{"rope_base": 2070.0, "attn_scale": 0.177, "tie_embeddings": true, "init": "normal", "grad_clip": 1.0, "batch_tokens": [8192, 16384], "z_loss": 0.0001}
Each number is 500 + 25 x the weight over its row's rms, rounded and kept within 0 to 999. Layers, rows and columns count from 0. Numbers have three digits each. The size before them is the row's rms in percent of the matrix's.

# up: layer 4 MLP up, 768x192, rms 0.071, rows 58-186, columns 48-95
# down: layer 4 MLP down (transposed), 768x192, rms 0.0616, rows 58-185, columns 48-95
up58 089:484511490503503485497515549535532513517485525418531524470484495494466473475486456477500491509483525493525489525512503571488508499526479490536506
down58 097:512537517507491500468510522479439495498485498528504452488483469501500522470509508525472504472508505478506492494496481440526513491486538485516501
up59 098:530499530479525535470547492510443504527480464479523492504453547503477491495490482469488554472532496471476480516522518508512507541554491508505473
down59 093:502532487463540510491455508512510506526528458471461491532515536515502502513502528490534482515498463521467481498489544528489488462479538499445498
up60 096:456493495502511478495463492476507467514482466474482503546496505540502515507485508491483487484497508456515476476497545527493507539486497490525485
down60 096:502490478528492511507557486475511505487503489544492494498485521487531494519514485485509491500498507489505491505489485457456538518543513474462511
up61 108:508484515460535478518521501491508500507469532492482477486562463479504492528473501475502524533540461503495515451515525510496472506550488457455501
down61 109:516506476487493479503488491513492484478515538503496522483516491536473528501468521533489503467461544523537551498485523484458522541494488536558496
up62 099:480487515486473472544488502471481502484470513517540512496454479488448477472505509509523518544462495540491497517491496503446508512516524441497488
down62 099:529511517497516532454544491509454490534545465498514480476498474467516520504537525530461489462522501496474494484517517494517542463484516498502473
up63 110:473526505516475525479529504498491479523463459494474485529504489517504483504509513462484503516530463489552510511545512511522482491482497461480493
down63 106:494547523550502525507485510497502462488523492489503531471512483529492511477491546519553530547486465468512489495485516501497549490457528533557503
up64 098:528521496540470477509493473504476495488473521543479489482491520510503520519533493503467481492491522482483443445509499482480514487520484486503481
down64 103:481445476488506526454524506463466483502500544519467467495506549499497494492502493471545488509509481519522510532472493492533457526478515464507454
up65 100:483486484534493508507527526526476516496491509478511503502470524508478492531488517487493500520467558531508480460515504543556520497553547443498531
down65 101:537483508471517489504481496553511478493486442509491495487497504506520484474520463470462521486509495499494476527446503487454503499443479570445493
up66 113:530540490481487482520527485474468482504518536514493481497495502501468520471525537496461505511493482522491504462512528485457535530512455473513500
down66 117:507484491529530499497459457480517500477521533510487490510506520528525489504521507493470523488511468538483505499489489477464506464519500500511517
up67 103:504482486505514445514496515511524502541471549504488548525504528486512477502486482484497525488521520478510538479493494465482460470519483511505519
down67 107:483534529520472490490482483488514533470502519498472504508521466492479530506502492499540492507507480545511512525444462525475470474464473524541522
up68 103:470494497497504481475497502544494483536488486475480469538473520501502515551476510455522530469500456525507498469538466553499487498488517478522506
down68 098:541459557492499510464476484528418501520546496479496515469522513507453545493488487555520495475523450492488500463522532523513507504477480504510536
up69 091:530487560469515516477482524532480470505489536486496462545502516508514497522500513469540530499547518511491508495516538501554460504508494528505509
down69 097:484519498534495493502501497489492495485483424485499530450469496494517497510523509552453473496495480491542480505513503505534505535524479465514523
up70 103:495518483506527503483482467487533474462505487502521500478468470453471513501477498503482509507492509530473493506473476515496439498521458487523477
down70 116:520479496446509509518518531489482515527463500476462499511558504546539448463520536486508491518489491474507487503556509492496557495501500545450505
up71 110:505519502509513482474500523521518482548474541491498536510472444500502485504471502484497507532500508465458526483496535484460524506538480484451495
down71 118:513530493481532461490511447446474539465471496538496479487454509516492502496513481432480460505530535507518542517493464502527510496505525492518522
up72 097:519521533508556526496497536497461526558486532509479465526474479514525531512455523476495495473536471489478512503525495457538492488508486497475527
down72 100:453484477471492488560501467500527500502511524492502510504495529484526506517492479543498515503493475492549493492504535507517471528497524461490501
up73 104:496458478508510481490458525497499483509498510506511523521482498493498524494489506498481536512526450532516510519536495517503449495514466508521514
down73 097:481456507487474499523513515503478499477505528447474459485502459544493480439493536478501507489501524485529575473465499526504518499516531499452526
up74 090:481491499508516507476508484516529540511494476482447506577486495482510513498506470515498504516524507461524475524555536512495506497523475547522495
down74 082:530552508514496538516498498506452478486508518495521496518540486540498494497471497442518532503462525525508536516479481476513519467537527441507469
up75 101:529551478469492481511462506495518539489448485503506502471466475505507488489519477514495511556561502500500502491507507523521507520526488441492479
down75 096:526469488476507484505478517497489492496525510498519474501465463516526504503490531478479503452494471523511505515501496515442481483499456514471525
up76 113:521541520489529480512534540535457520528504457514521486489482497502525549493501495486512550516454520532482547464517501494505516526534512490459540
down76 118:539539498502487506514506512507513532501490494510503542538490515540512517534528512439538458517524532474525496544489498496506498504475451472423494
up77 094:503475491456496460474508517462523487508484489528523461470513534486481531497504520469493480476572518498528503524516491513479458516490548483490499
down77 093:510477554473460541516497559523485505481488516492516494511473518542509461447512506524524532539509484505449488477490523529496528476479482497539492
up78 109:514472514465500448530522504510512516544458505488499529530514539514511510527538528464495511515538499518494534447479504502516461501516503466502551
down78 111:463480489484508470508524482483519540508559500488511500504477511535520451503480534511527516525505466479553456544489539487470484489480514497508497
up79 085:532524522465449487489443486499506540509496528494494458493485473493460504486548502501474457527482543518482500490481476497495483464513504535413514
down79 088:519541510500493541497525477508508518527535507535489500508542499488559497509487527476493478484533501538502487492528476479490477467506522495518530
up80 090:477513506506470487517524508511475491511465533476477517494469488493485546510506483500525520507450534476517503504536497537502441484528496510510471
down80 080:507531513459527495458544496530520474501551444503531511512527525487497473488459492467531486472464496496493515491541533472508513506511484511499485
up81 091:460473517497506504477484529455482477508509516484508493487501497476477512500489451509523505509509501481490551488530511551523532481520515492501522
down81 095:519535478527518497545477440548556523490493518498516516523484481479506505516554542501479536478493488551501494498496471497487499516509509532500482
up82 098:516493502503484547456456512481514506528496524480535470555482480490502470448536486483509515442505510485492494534562524469509466502530522520463483
down82 105:459486506496517510494513506515490481469501475507459533435494451500538485534491483509501507530487483522539483520432532515464501496463509480502532
up83 105:496544527466489521539517517512518490523511525508522502539518460489489499530556520477477519462509505500509497507498508531439493517528524486443474
down83 103:520523473489484486504485501515476450550546492437501474512492482527533515494489517532544462499512460546498532513490507481516511543522501488472483
up84 101:471503508520532482460496516493471467527495515455477509463547501477499504487520456484503498523530464506485478499493495545486541448527488527496523
down84 097:478499523494504536500508478483508485502499506484491482486447528496505479562487513477512503489474536490506509501524532453479497552453499522469496
up85 104:499467561454491494490494529514480492558478495484504550528485524522497477512527478484509483511478492453469543507508480487484536505524515514495499
down85 101:491500487520522485475517462475477513471547500509541556490506499548458474556462528464460496490550492457497503484511513525513466512498500536503504
up86 092:511538494527469516516478562475503522501505475485501525541457476516461522484522509525529519546488490484498516478508503479512513520548480519505487
down86 092:505463499517538494525514486522481489497536517488494515528505504529482515520539544578481479484497481552514498545484468456502477500496474475502499
up87 100:473472518477507475525505495459528501539498512502470437516483488480506505524544512504474532514494494527516473506520489529482493534521457490468476
down87 099:515520518491487475475507518476465522470486496533512512484481502508599499456474487443518483479482510491496505469501495470470498455518528475515483
up88 103:501493506520478476494502495515487533511470503495464481514464560497469525464501503467538472487483493512552530528509533503504527510536459481499462
down88 106:471536483497494470507476507449476511488497514527495479489541520463478519526517464462472503493482529493546523506489485493469506530520438473472539
up89 102:501499492460458529512506450510528504523494514519477523494484488487479485498471441450509473491513476498511480504520537515494511507498521451508498
down89 104:498497512451508553466528515565471506510492496521535468467516481483498490511436514503535516474522492493500464523488527521537544502499473508503502
up90 098:491484524494460520476475492483493512515485489517535517491523508464444500492510513467526507446548523450488487528537514475500554486560523464441528
down90 091:515500482506508511463474552514514472552534481479502503468483518470499499503535478513454507494508519502486503528495514519517522514466468474524495
up91 099:452495509483503484499518490530485500515508517476513496490488469471495526489478475493469534547516533474446440500526471525511503466514515463465508
down91 095:548518483488472467507469520441499501527495537471516552491502518541548478512490498472507463528492464533516505522448493489507479514438462497546491
up92 092:517508532522460485500511476505502557529509529470513519481509495519512526490538485503508497524576496508438454505532470492475516474491457495512500
down92 084:535487507502501501485513482494525474489491490510519477506467480500493457527543483461528505449477524514545523474478505488520490540548517528478484
up93 102:538493491491498479534449490455489454471485515503540501488542499455509522559478498497515499508514492516454482508482480519505463495501493522465507
down93 099:476504454551489511463483520540498522570477486492497493535510479525516506484543511478470476523482510487484551480484539501532532506498482472516502
up94 102:494533501500498481478504531469489470503488463482553468444503493478499517467491506500458522468479535502469495503535461475539493458486490530501501
down94 108:527488503517491519512497480526497500495493485506471528523531428507491517465517491445521481553528406507497518513497536502541475485512473494487486
up95 111:536533490481522466530481551479444531497523491517525519514493513467487509495502536486502477561523469500495492550539514504507490551507479499476525
down95 110:485495497481500452508482473490545475479492492505482472501496491494487437522489504503522491497503512513513468417490467542502516506505528534522516
up96 112:470518523491512495491485527475473520469523460502489462517491477484422491574479463454496536489532447454486475465507555499455454539530472506514477
down96 110:493552493426470561491524505486504512529495474553511478466512520456504483504464503485527467479527508516469523486534482545572447486488503501503537
up97 112:518510480500557465516516561441469531514471478529528476528493497516462511456492497503471511468512503460467556525493520513518530485549454533481529
down97 112:457499482486528474502573548468531503491513481498476481508505525521491513503549484494469532467498489513507503515512455534507462500475481489514527
up98 098:470507495491506519519548517500500477524493509503521509520453469491500446484529499504494478485479484567500568522509488509485466515515491507497503
down98 097:478502481523590504483512465492502488517513480531461482502547504465472506545481485443516495518497517442500506494503483490524545522517497522430509
up99 103:498512496514492466541509482474508536468487533524483525510519464461496477522530480478526503505555519520490500519495509521469466509523479504506502
down99 102:522475506495545501492474425486472481499465467503503498470542498503501530490475520460502456479488481510494526554518511480493473513485495483489477
up100 111:520499526472511511555473521480466488492494524491501505497549475478482484510562526468458527506506536477472489492483468467465512500513485522490510
down100 108:507539467501478519458472473513462507527520500478515546539492546523475516486528511487499478502458508495477464505482485524470537475508524501482529
up101 099:484506481511556488474525513515459499503466522510505522472506466502514515485462498503472503487456534542495438511517488499511494491536487530450542
down101 096:518480471516477481498497498468523476496518462477500486485488497510495457481539498451515495493513478492522501501463499453544438481489495461531491
up102 094:501531512519517493536499533492497499510492513483572470484518483484515497513513484503471556486474481506506525500521565471501507505519513538544461
down102 092:500510476522527461500497458490507481526512497480508511453456536488465485493534542521487502507524524518530491523495457469525484488482488524490484
up103 099:450465496512520441479519513488491489493495491456558482490514517478533529554483533485537509505525518526498505541514499488485514471479496485481535
down103 096:472484499510507532474491536509523482524516489513515467508481504524501491474536469519483532494486475471472478490511496499567489515529521483527514
up104 092:456487537473432537516497532485504471537471531467529501461514470527493486503483506525516472515493470538506503475549489498519491496537532463496515
down104 098:517527466499560550455488503531496520518541500563542498514491501539483526512497473474503471501467475489493532509452539486481499517492479493494480
up105 105:542514550523554503500466554523502507494498499497537484523508457490435500491496503486488539508499510474491488509505476510520503513522509497503477
down105 107:465476501484473537461542479526508506531487474495503470507505468519532520515500509523483465503487482504504535513526502513539505483541482501510495
up106 105:498540524481484501473448487491461512501516541526511494473489531458506539491506545474504488487534511529413516530518490499494512472489511583483518
down106 099:454472486490496517516552506490482507529511477471456506476485474557550455506497465512480478490485460479569533473534511482506492555513448490541513
up107 110:491506476481498519536502480495452475466490517524501482535472483491472463487518507476497500432505510515521509496513505517512534527516466507470477
down107 114:466516539507451480459533434499513516451531515528492471478483525502532519500510494459536493466507532545526534493486481506504506540469499495502518
up108 083:501485517508465512530456434505506517475488515449479488466476444483460519477490526512511476551459526468513475531507489528535488514502473513491501
down108 084:536518503528514533497529527493495521531511537531505517501522497528524498510532480484510469479543461564481516457559488505490519478520492517513537
up109 093:493494489453487482534480505501467481509503506472527552465498482494490529477469553502483509426499491480459496497520502528496515479496448504497520
down109 100:486486464508501513510520493494508507468486490514448487568513514506509479566551472480513512551487512540549517500486504482483495505504536506555482
up110 101:496526501483511522464485515496496500504513523484527506518514499505513511487495511482523560508470525487474537525524502468550494475531471550486488
down110 107:521519494511506464550523497468490530503480489524500475472474508479510483537482525444452493453516498495518479483507530530445489533494519480499493
up111 098:515465494493507488463460533469460483562425513476501451515497491534468504572529488470462526473495482508479492477494513508483498511493511480544489
down111 099:452484489499489484501496498535510482540565530494530475477520501470534483490444478575543550512534514522539525494475493500525519499482530492473488
up112 105:510548519473513482494498482500477477544464523481505500521489529501489488491481527513541514485502454512485557537530489520489524510509500477482484
down112 099:545543518484500517496489460491507552534528554529559504506510545502544547493480477497463469509496535549502509499499543475535485512499509523514499
up113 105:490528561455512480494456516526504489484517520514493525456471472526498497499510470494512531507504520497500470486535539509512507466553539483455482
down113 109:517445501522475527525528504502496484497487510526551517540522459443536505482499508529479499485491481454550490514460523474491494522516506529527486
up114 100:506511528519502509515438518493484571508488516505468470485563519492472478533551486509476451538525512481455499498550521524517499524521519483515473
down114 093:523487473504533500483537467495525503469534520481468519521490523485509496479480505435492538507551491511500544501463512482511514480504469493448496
up115 099:525490482527471506473516519476495504526461485483515453468539467469485506569484476509479529523510484472492482517491503531522462506494453513508496
down115 097:474480520512491502446537480518486474544510483523512499489487530519499522450507446539540525518528492513512494541551500518518516539514511512502472
up116 095:479468493526437540478535469476472512543507505505488468486469531497493480477505530493495508520523522488512491476536522500489484559505477485502497
down116 100:524536525482550463512478488516541486484520506514466476456517474531520487507529499500526464468478510526463514518461478528470527472508560525457522
up117 108:490540498503511505508485503507473528503506517497477478527515524473477516536500464482489502487525485472501483494498519494493516492501504509482516
down117 109:526509553495494508483470465511483540495500513537505495474535504444515519508503510465466517491535512466473507518509497520526501501524514474516512
up118 097:498501525486536488506484494496487525515508523534508505520535489418497487512508500505513495450510484510479518487498498544479516537520481535485491
down118 092:489508482491444523484509520508522503543487500502512482492530487498508546472533476596482494550485498499521494509558516465493474477494497481486474
up119 096:574481501531510510498503485464477469486498483495502466466484499530466535498531482479488509510503513501527483495538498483478509473504526512496541
down119 097:476447500514455528523531480528503505480517537486519513510523521519516469455520507469511508552523505506518482460508496505509494470492463465499529
up120 102:472515489498458493516484579524499520478490538497481468520481492462488513521495491485522501541477519499488486484535490479471514490515482492498466
down120 102:504456519503549533521504452481505483481478491502538454505481457497508494521492522533519502483488500510548482501490532508532526499471504490489478
up121 099:498483469530463513508506493520496536532451518507496444479493519510474518479488505488483516535494532495480528468530512499514503511473475485451540
down121 117:477505499428544481497476507482475498508556530521474532530475455518524496526519509479531480509515494493540475528490489466500493494531526524496497
up122 107:533500467498502462495503507512498536480489488462496521485519517512506509517471463485533527537508507498532516498508483482535481568487508506495547
down122 104:499538505508506526463494505492548477499460509494477495543493485494429507504498492448496484524485490516502500550509513476488510490513512542525498
up123 097:486497540470502503506521519486517515457472466504523528538499439471476445535506503512494478443517471507473508491542481499490517534510476481543525
down123 094:530475511497536508505504471496508465481496477537497481491527535521512503463501461531484475510467495510498490492443490531546508480492505532488490
up124 099:553530506517481477494441479487541496508494536533526550526480502485516514515531481487499517543504509515484506496515506584499490504494490480470490
down124 102:476498515524469562497503502500464514482482515539495519472528533533486498492420467494497504477518464470551513507467514509478496499482476504505499
up125 101:544488541461487512483509498525466533531472492459506505487523487483507545498532478484514498510518479514470448489489518495479502526506485508480507
down125 095:488470532490471443468533494524498489506541509509527525523494522570535503503470503458496468495495499537497460491477520532476489508453555504473467
up126 097:518496463508488488508488483520508447522480507501535538504491517480525477504475503486545538528513509479495477510532504512481477460522500537564481
down126 092:513535533554518515512538525495474518499465485503509492537436555526505540501506519468481494456486489515551564492482509508479465542486520493483462
up127 112:490534490493523455491476516466507506538478507453568449493497473456491474556518476478533507506524508551511497505491510531503486477482510473477541
down127 108:549460463484484518468483534520482506517512468492493481495502488502523551454489497542459543492483521504526559485540522517517468537507496466520547
up128 097:511507492475521531498503507474498523505450537473570507471539519516490501446486518516502512515500532520452521546566537512517507511494484524496508
down128 091:514472498502461511516462509527511464531521484505491514498473481494541498534509492463488504522490484481546473481525493524520520490480534487510492
up129 101:523548511484449489548531523462499513497484463516458504462464529478514522489508479479503499508507491486511468460519537538535501521496548516495492
down129 091:506486455509526524493482505526514567483540478475483492511515503519523540522501556473520506470501486473513456491486463526501523520488507513508513
up130 102:459546502455517484466481478481517496500486509509480531476461451512487492523490515497474570484529500455497490561525504461421485495513477525516519
down130 099:549483504488500483532501543500503430550471462477503486542488486462520472549570495448512504506468484513536475492495499480521502484510468506485483
up131 103:491493540504497494504502556492510509512452478489501518512495503502497487516521558481484525498553494473472521525502544470485479512524482496523556
down131 093:514513505507489465465489499530496459507549497512522491430498542547493536525476470433470539503481484498485487497505490513496508498501539490444477
up132 094:529521541524502498476519543486517493525489501481458509465478491470440495485509478491526557499535481488482469497545503507517456523517502479524476
down132 083:508499510464473502464507463506476532523567497521554501496537492491526507506513540461492458537474513537515539485503502488471507475536529486477489
up133 094:473553514512490519459510521519474516568519503517517504453493530487502507513472477497516515492493513497473476518486493503497519494546473485487516
down133 096:508422516466488498532472501469520478467475527500445487519501478511482498495532524511493485517488475514521504517493473463465456508473486522514469
up134 092:500530500511478494484509509492478470470440517505513546474470503562505469507500483523503518563511535482527518511536498486487500510535465475506487
down134 098:530475508504528471488525475492459505480513485508529500500507504474496526513500511416514484478484496478494510498493515510489501527537504530493480
up135 098:459506488505488502493521543528517516531451510501495473478496495529488467510496535485532492510501461469512510513552554476482491486526484475517530
down135 094:489454492461536465495433490454511520458488510526467538524496544484476548546539477510497534514453488472527463487521485495474463491500497454533482
up136 097:510491491489521487531502519498502512479504486536559486503489442511511510486483491491481493540486471485483514531477513504473464502496491480492521
down136 097:484451469537512486501492522477553498457489483521526478535549547522505487487467518505513504513497431457542502496477480503518480535528465514508499
up137 102:487546464530506503457509504500506514509476473501511536508481489445486509506518533499516553515505520503475502508518491494512427483495537492527516
down137 104:495481528442506499504474491533513478504501561497488509493506495528498518489513511528490461467483513550507469544479465510529492486493493510481496
up138 098:528451525476475528497499523495523465497480507513525499547478479516484491526552525510509533534506476468525505509502522506506486496563547505436494
down138 096:476527529497473506453487497450527505529519506491478482534512490496556475479530526443499520493468496514536506513490469497465512531538515496544511
up139 100:483468502513479539468530511480450504483459503527523504551514513488510516479522457500514515469522502468551518515530512496501473543500505505513506
down139 090:506513509521497470541466435479529539494474520509502519473469492532460510495465500429553479454495542456522487469516483506494516492529457542524489
up140 114:535532485507524506483472528494514449541492487496475458469520469522457483472467523488548535487538524425450483480485540503495485483507476502500526
down140 110:504488527475518473521513531485517470500488501507507532476466539502449469511541525460492491516514527495520470518495441458542500544439477547481523
up141 102:496490488530474493508506501514475501528449498475526461546482489494497527515470459477519505481504479498513549499488526445507480553524481482550493
down141 118:473552512492517480499443493483472491522512528486489485503497489499477531493495494451522456511501472525510527484462526510476494483530543511456514
up142 103:548520536519482518505496529473487505507489475516503573536503475492523480498489462480466480512513540482509524533563546515510491507541477480472495
down142 104:475485561528482535536432497489460503539504529532492508499511551498473474443429509461520541532496450476502487497504474467493513489518536491532481
up143 102:532509515486514463536518523479467528465492514501499482538515490505510519495520472492464501494500523511501500419494503456492487535528526525497452
down143 099:514538491501508483513491495527468505470490482549543522466528514494484507552500448473487497461524555533506465496503471506480551474460512513514532
up144 105:478496501446512452503502557498515517513479476518510508484519531546494500475531494501484515516498541494466557511520472515504487531498457473482485
down144 100:519517506500486520522490490457486510432505515475504487501501504475502468493512482457486509507507482480499532559515501503506500490510519494494518
up145 102:497459526505511486523511520491488493547476481465510471481519479475485545511488478505486533488502499482477512503481482504493508473540479456501493
down145 103:492541510519457497485541476504553538492503490511500523509484507485469470478514463474497500546502496532519524530533511559496535507501478498494509
up146 091:479495554495505531523495538494479500513492481504518494531482513542511444497519495469519538480522424499507481455511522494484491498508539504541483
down146 094:535489531469512534489478464529499518501513466548497521497520545462498517485472533538472470482445469502495525537469537514473469525505510487488523
up147 092:518496541473514523495518553525491517493502508520485505477489500461485483505493508498529512551510503516480490500542509522553477518508484519506498
down147 085:489493490528516487549515403481482485463508456492497518491485454557471472491525507486528518463535491540537534506474535508493530491536491473454475
up148 103:492467507475502477517470485514539496478503483480493514521488496480470447538518469485511520489466458450525471450495490495497492543506534483526472
down148 100:447512480532492513546538506534503539527500489542498527469517500479505470524495472480547490487504481462535468513526492493493467499521547474515520
up149 089:455532448475460539507528483500501527481465437500508447475461510495471480447525466517500496554497482523521515511510481496489505478504509441490496
down149 097:530472523492522491517482520551501506490544548470510517521546492535527541543486512522504492464496533474482528564507507489520521522504481510502511
up150 097:507489432534491513511510566499507543539460492515513499502506461465476521488546506506522499510494503521486452491524484510466515495499441507451464
down150 097:514531497470468506534457437495559503525480509461502520509505526539528472454492491509534506498510502471515483545471525517466509500507496464538514
up151 095:494470518489522502500456473528528500501475495519479498478461516516476481492470537506461518503484475466463477509493506523474543500497483524457542
down151 097:487525465476468512483512509488501477523482500483527519509528550490528500502474480481534482493506503555526518495485473471517507479534513503504508
up152 093:527564487484550496495502522479508494501480466477540462469477505498499507510553478476516547512511519484535516484532479512461467483507488526516500
down152 094:448507511495503511490483503486458518516520507500492492453507503478583500514450531509466497463512505490468499561484482494488489500478499491512524
up153 090:477496485492428533438481520495489541524500500499497497513492503553461518482512484504473532521467478485496488528517502530495504505501486481502494
down153 086:503506533542533524539514476496536496476540506484484495474529491451531470517510466523517485489493510515514515506502480454517506508499490525485509
up154 106:467511537503563502471518489487475498478476489516501512484529477487451472492575506480497491516505510465490498524518513510504503568468451492511465
down154 108:570506507455446472493484480462503518527483545503495501491504521528515498521499483442488473452521491483491486528478487465491506471509541456528524
up155 100:496482513498486484503497495455468515488488537482491534512525501528452521535502511486483464528516513431489508449499519499505525500525522524520482
down155 104:471492471507468518539442482502503488524492465513492543541494471503537485509481487441514487504428487497472523510477506491489443472465499502556503
up156 104:520494530474478491522493482498530540502493499497484502522555478480483444474538493485489518492525518520466544458489551550512535491495486465517521
down156 103:520491459549539539470473518494497472527527497461491469546463512488521522475501539444553493490499488492512491544522472446492517476539533489488511
up157 106:513485491474466499496508528480470518538463517507479487506505508452498507514466489486496486470482526465524465489502575525460471507506438492478478
down157 099:468453518536487465478477493514567515492479501498477491532507532478493521461481484479519516460499515514530527490535480512492460489457493502504486
up158 107:500547473506464539527477498491458520500502497524531511447477469511498481471484493470507564498535491511506503492518522493508506512516484511455553
down158 112:525529530474440489493492533499564499515526466446508563472501490515500512522523468484520506489535454482473486480504521523524549487480510464501505
up159 097:532512477488506510534515510503466504480498540498485542489493502427466486549505510501520516488500509540489487543492493476544484524524485530501476
down159 095:480552502515484486477477489502516499517484473500503466520524513493529526506479496484543510502538511524473532463496504468519498472467530480463552
up160 097:500540510466533472498436527490471545497461531467484503521519445539458476521467486491556457480488502522507516521513491491495473489512527484487517
down160 099:487555520515506513487473502496497526474520488510493509515462514495473525485513515480498481517475509484543499541475530491500498512480524498473529
up161 096:520478513562463501450520512498518455524489492521544499531524490468503527481550466479497465458496489493525493448507490499491520481506459540472502
down161 095:487533511486511449510491475524449537486512487478478457511469499515479479510485528490479532575524519475471497505508497497471477522512573491483515
up162 115:528527514459483483506534479487516498462462499495529479477524514504478532493530508486526528461479536514444477509496499540491503523508491484477510
down162 115:523502504464522478492450520477482496491516506528454476478522510461496512522499537466510509515549494527460475500498490444495500484502565522500536
up163 089:486495533519540518490474518556489532520484500511501515466504432504482498511463505503450490532478490503472501445504486535481495473505471514501498
down163 092:530486462546483490480522504488519497500526501468479487508520526458468502476497487492476497477544485451462518510480518494557555470486548493512500
up164 106:507484515498543489509497529480521496497506512503492479500466476418492504507509511490513493518496540506479541519515512524483481526544505504483505
down164 108:509483521505496488497498512513536523518448495471482559484531486503521512509518502499496526506545466476481483488497476512531517513459466484484521
up165 096:502484516472550481481498512503507528510451509520458476494484468487490476531518511480509516499503455538502527509488558548416494485510526484508502
down165 093:493519458463514493483495531501529487518491480495495488512460480512517474541507519477522543513510526507481451515536461445543485524517547473571457
up166 101:483493515511520540485487508491528472545474469486478463486517486507478516497532505492535506484554478489520503498475526490448491526506492487449524
down166 090:492524461506516452523483531479425498502505490507455520503498486536522484513514501454502467560476548491504511506510473522487484542523520492528524
up167 100:498491560511485510540464461488481494467475563474464538483508479515487513456498520475502542511490479467456552480523510478505502507498511515534544
down167 097:530522499487476508502514519501525514482483477513499501492480467466480502489487467482499452525464568530458534511529457493495483529477503530571457
up168 106:462497530506448532510509506459483484545464489463496537462471475462483469513541484482483503496483518497502513459479516531475480530471473502532525
down168 104:535492532505446517492491487541555466466537476492515484482522494523515489525490481444509501510495477469461526530500470491515488502484518558525486
up169 093:498521486494474495531542523488478489492485481515505503514504447526518501470478472487466510491523500504509532483472449511521497525522503449541506
down169 105:538475541550531483504489450523467467506529496513551507446512486513499491527479511454480507480475519531479507516485507526510473484534457553467504
up170 095:486502488485519498446521480485482520517519486530490473531485476479472535517531497521449516514496496489478480479505475535487500516498494471508483
down170 092:484542482506497488537497448500454473507523497491475524511510486523552446486488513485540515483491516493522516543478487483475482505526516541479494
up171 100:539465480516493500531464485468474506494489516471497503507509524483472467543501489474471467477550502503476471519508519518540556546506527493487529
down171 100:491547509519489489526482497484464485496512483530478510495487494535460511445514510484525500497491478513514494509478531510535522520493525512456511
up172 096:523510490512505464509509523503489484526478493507487467509485497510473484478487451506491501476469516501518488484524516481521528500507512502471520
down172 096:496519496553501523512499484502517510485508533492459484491520530478521505568527535449491460500491481491512545526530515506499483467550527461521526
up173 093:476523520456562473502489543515525515486495501475530473499534472482508504534547483490444512520467501502475560525523490552466490513492511514496454
down173 097:511461472521514472506528514545502480504483512530483488502506496489492485452492530492503558556527498462502514478480490514475557524511517463503542
up174 108:482527507505488493547545473474513494517479508455519527450529492454505487505492501463526513509508522461462532487492494545542472545488477505457501
down174 110:506519486517486481508504460475508540481511512495470476479459517510472490512542541401507438522499512540496473502512526500467497521514574522490488
up175 101:501509489515515500534489485489449519532492470487510456524492486507515520512518517504480560512461510493483514544555486515466470534508489518503510
down175 103:501539501504485543462556523491499484490523506499528510511466533502463459447471497491523517509535494514521516493470536501528524506487475491489529
up176 096:523506511486456523500493478503532535530497541491484524454531508450501476527539534491489559525535486465417497507517516570487461492482485500521517
down176 098:488545454517526508516481529506475502504495494548533491527510486546509506486493556481521480484478508479492514463505479452453507486503481532524502
up177 103:455478556454502493509514502497495560554508538461510468543514484484482471518498434524480512487518468460493548512523499487442490475537520492487533
down177 097:538517482530443472525514494485480465446488499452471530499486468485513489487525547455522517545475470520489482456497542490477499517481491511518502
up178 099:510517527559492510493504509457499514498519519521540540517474492494459466547464550484520487490515524480479452524508491497517512519549504470455520
down178 100:466497480467495478504523467518540468504498546483479495489510503469521511510521454509500504503511503481503526456477522486468496504495471517527489
up179 097:496494547489506474494497508442485485520444499488529541505468518466528506491531498490495543454497544512516514539511496520508495484487463528500488
down179 098:498511465497512516468482474539473493487538510485470500500526520496486497460504471520486436521476504466522518507494535512492482498553543506525475
up180 106:515537516507478497472436516518484534494534468503514487477496440466490550496485512495459521490488528499466549496509506528489534473503481467491489
down180 095:513498535508468516518477496540523571518508518520492472491480513483512507511478509483537482509536570482487475503530468496470476467492496532468477
up181 094:521505487541486539501502532486463537496473500464453484518524484531482487542524478501522503484503511479522509508541455512509497511476490526499490
down181 099:487513525512536468516500514483525486495552498533543495509492539485484564493527468504497542483485492520465480475534485501494520517504487461495495
up182 106:490478526497448471533475518484538535512508503513446497528508442483488505518512481480460496512568470508510495490487551499492482498505496497476568
down182 101:496502516543473524472511565507466509542474487470519539477505495417522547487481507491503513497513477456512518515538515482498476476524526484481501
up183 106:469524502493476535483505546510437521539480485495474439496463470491481481514507525496501486457517492497537496506532537496505430522530478472471495
down183 132:509523535465516487476445498461472505497555505514467501490504475541526520513520523477505476496522461502489505520492511466503482479501517514493491
up184 103:494518499509528451501491502459455489535484476483492502477503495497484509481518497495523500491498513493518513480496515551456501480498510507510481
down184 103:489507480480462493508521486517527532505580486531476507474537447493519542542517506500487511501501506509477480502496499447534510483511483500522543
up185 094:486560475480494478504493529526497522507494449466536466481472513481517493516497483480496432489538532540485487466512469494528527519517482521523477
down185 091:519442515561495487501527469496480507504495511517471546510466511497507501491498487479493548557519506518499487449466471507536481462483498475498510
up186 091:460499463472496493445489539478503494553475438517517504502492486488482522496496457497457522473557439470488482526514495509509463500481504483486563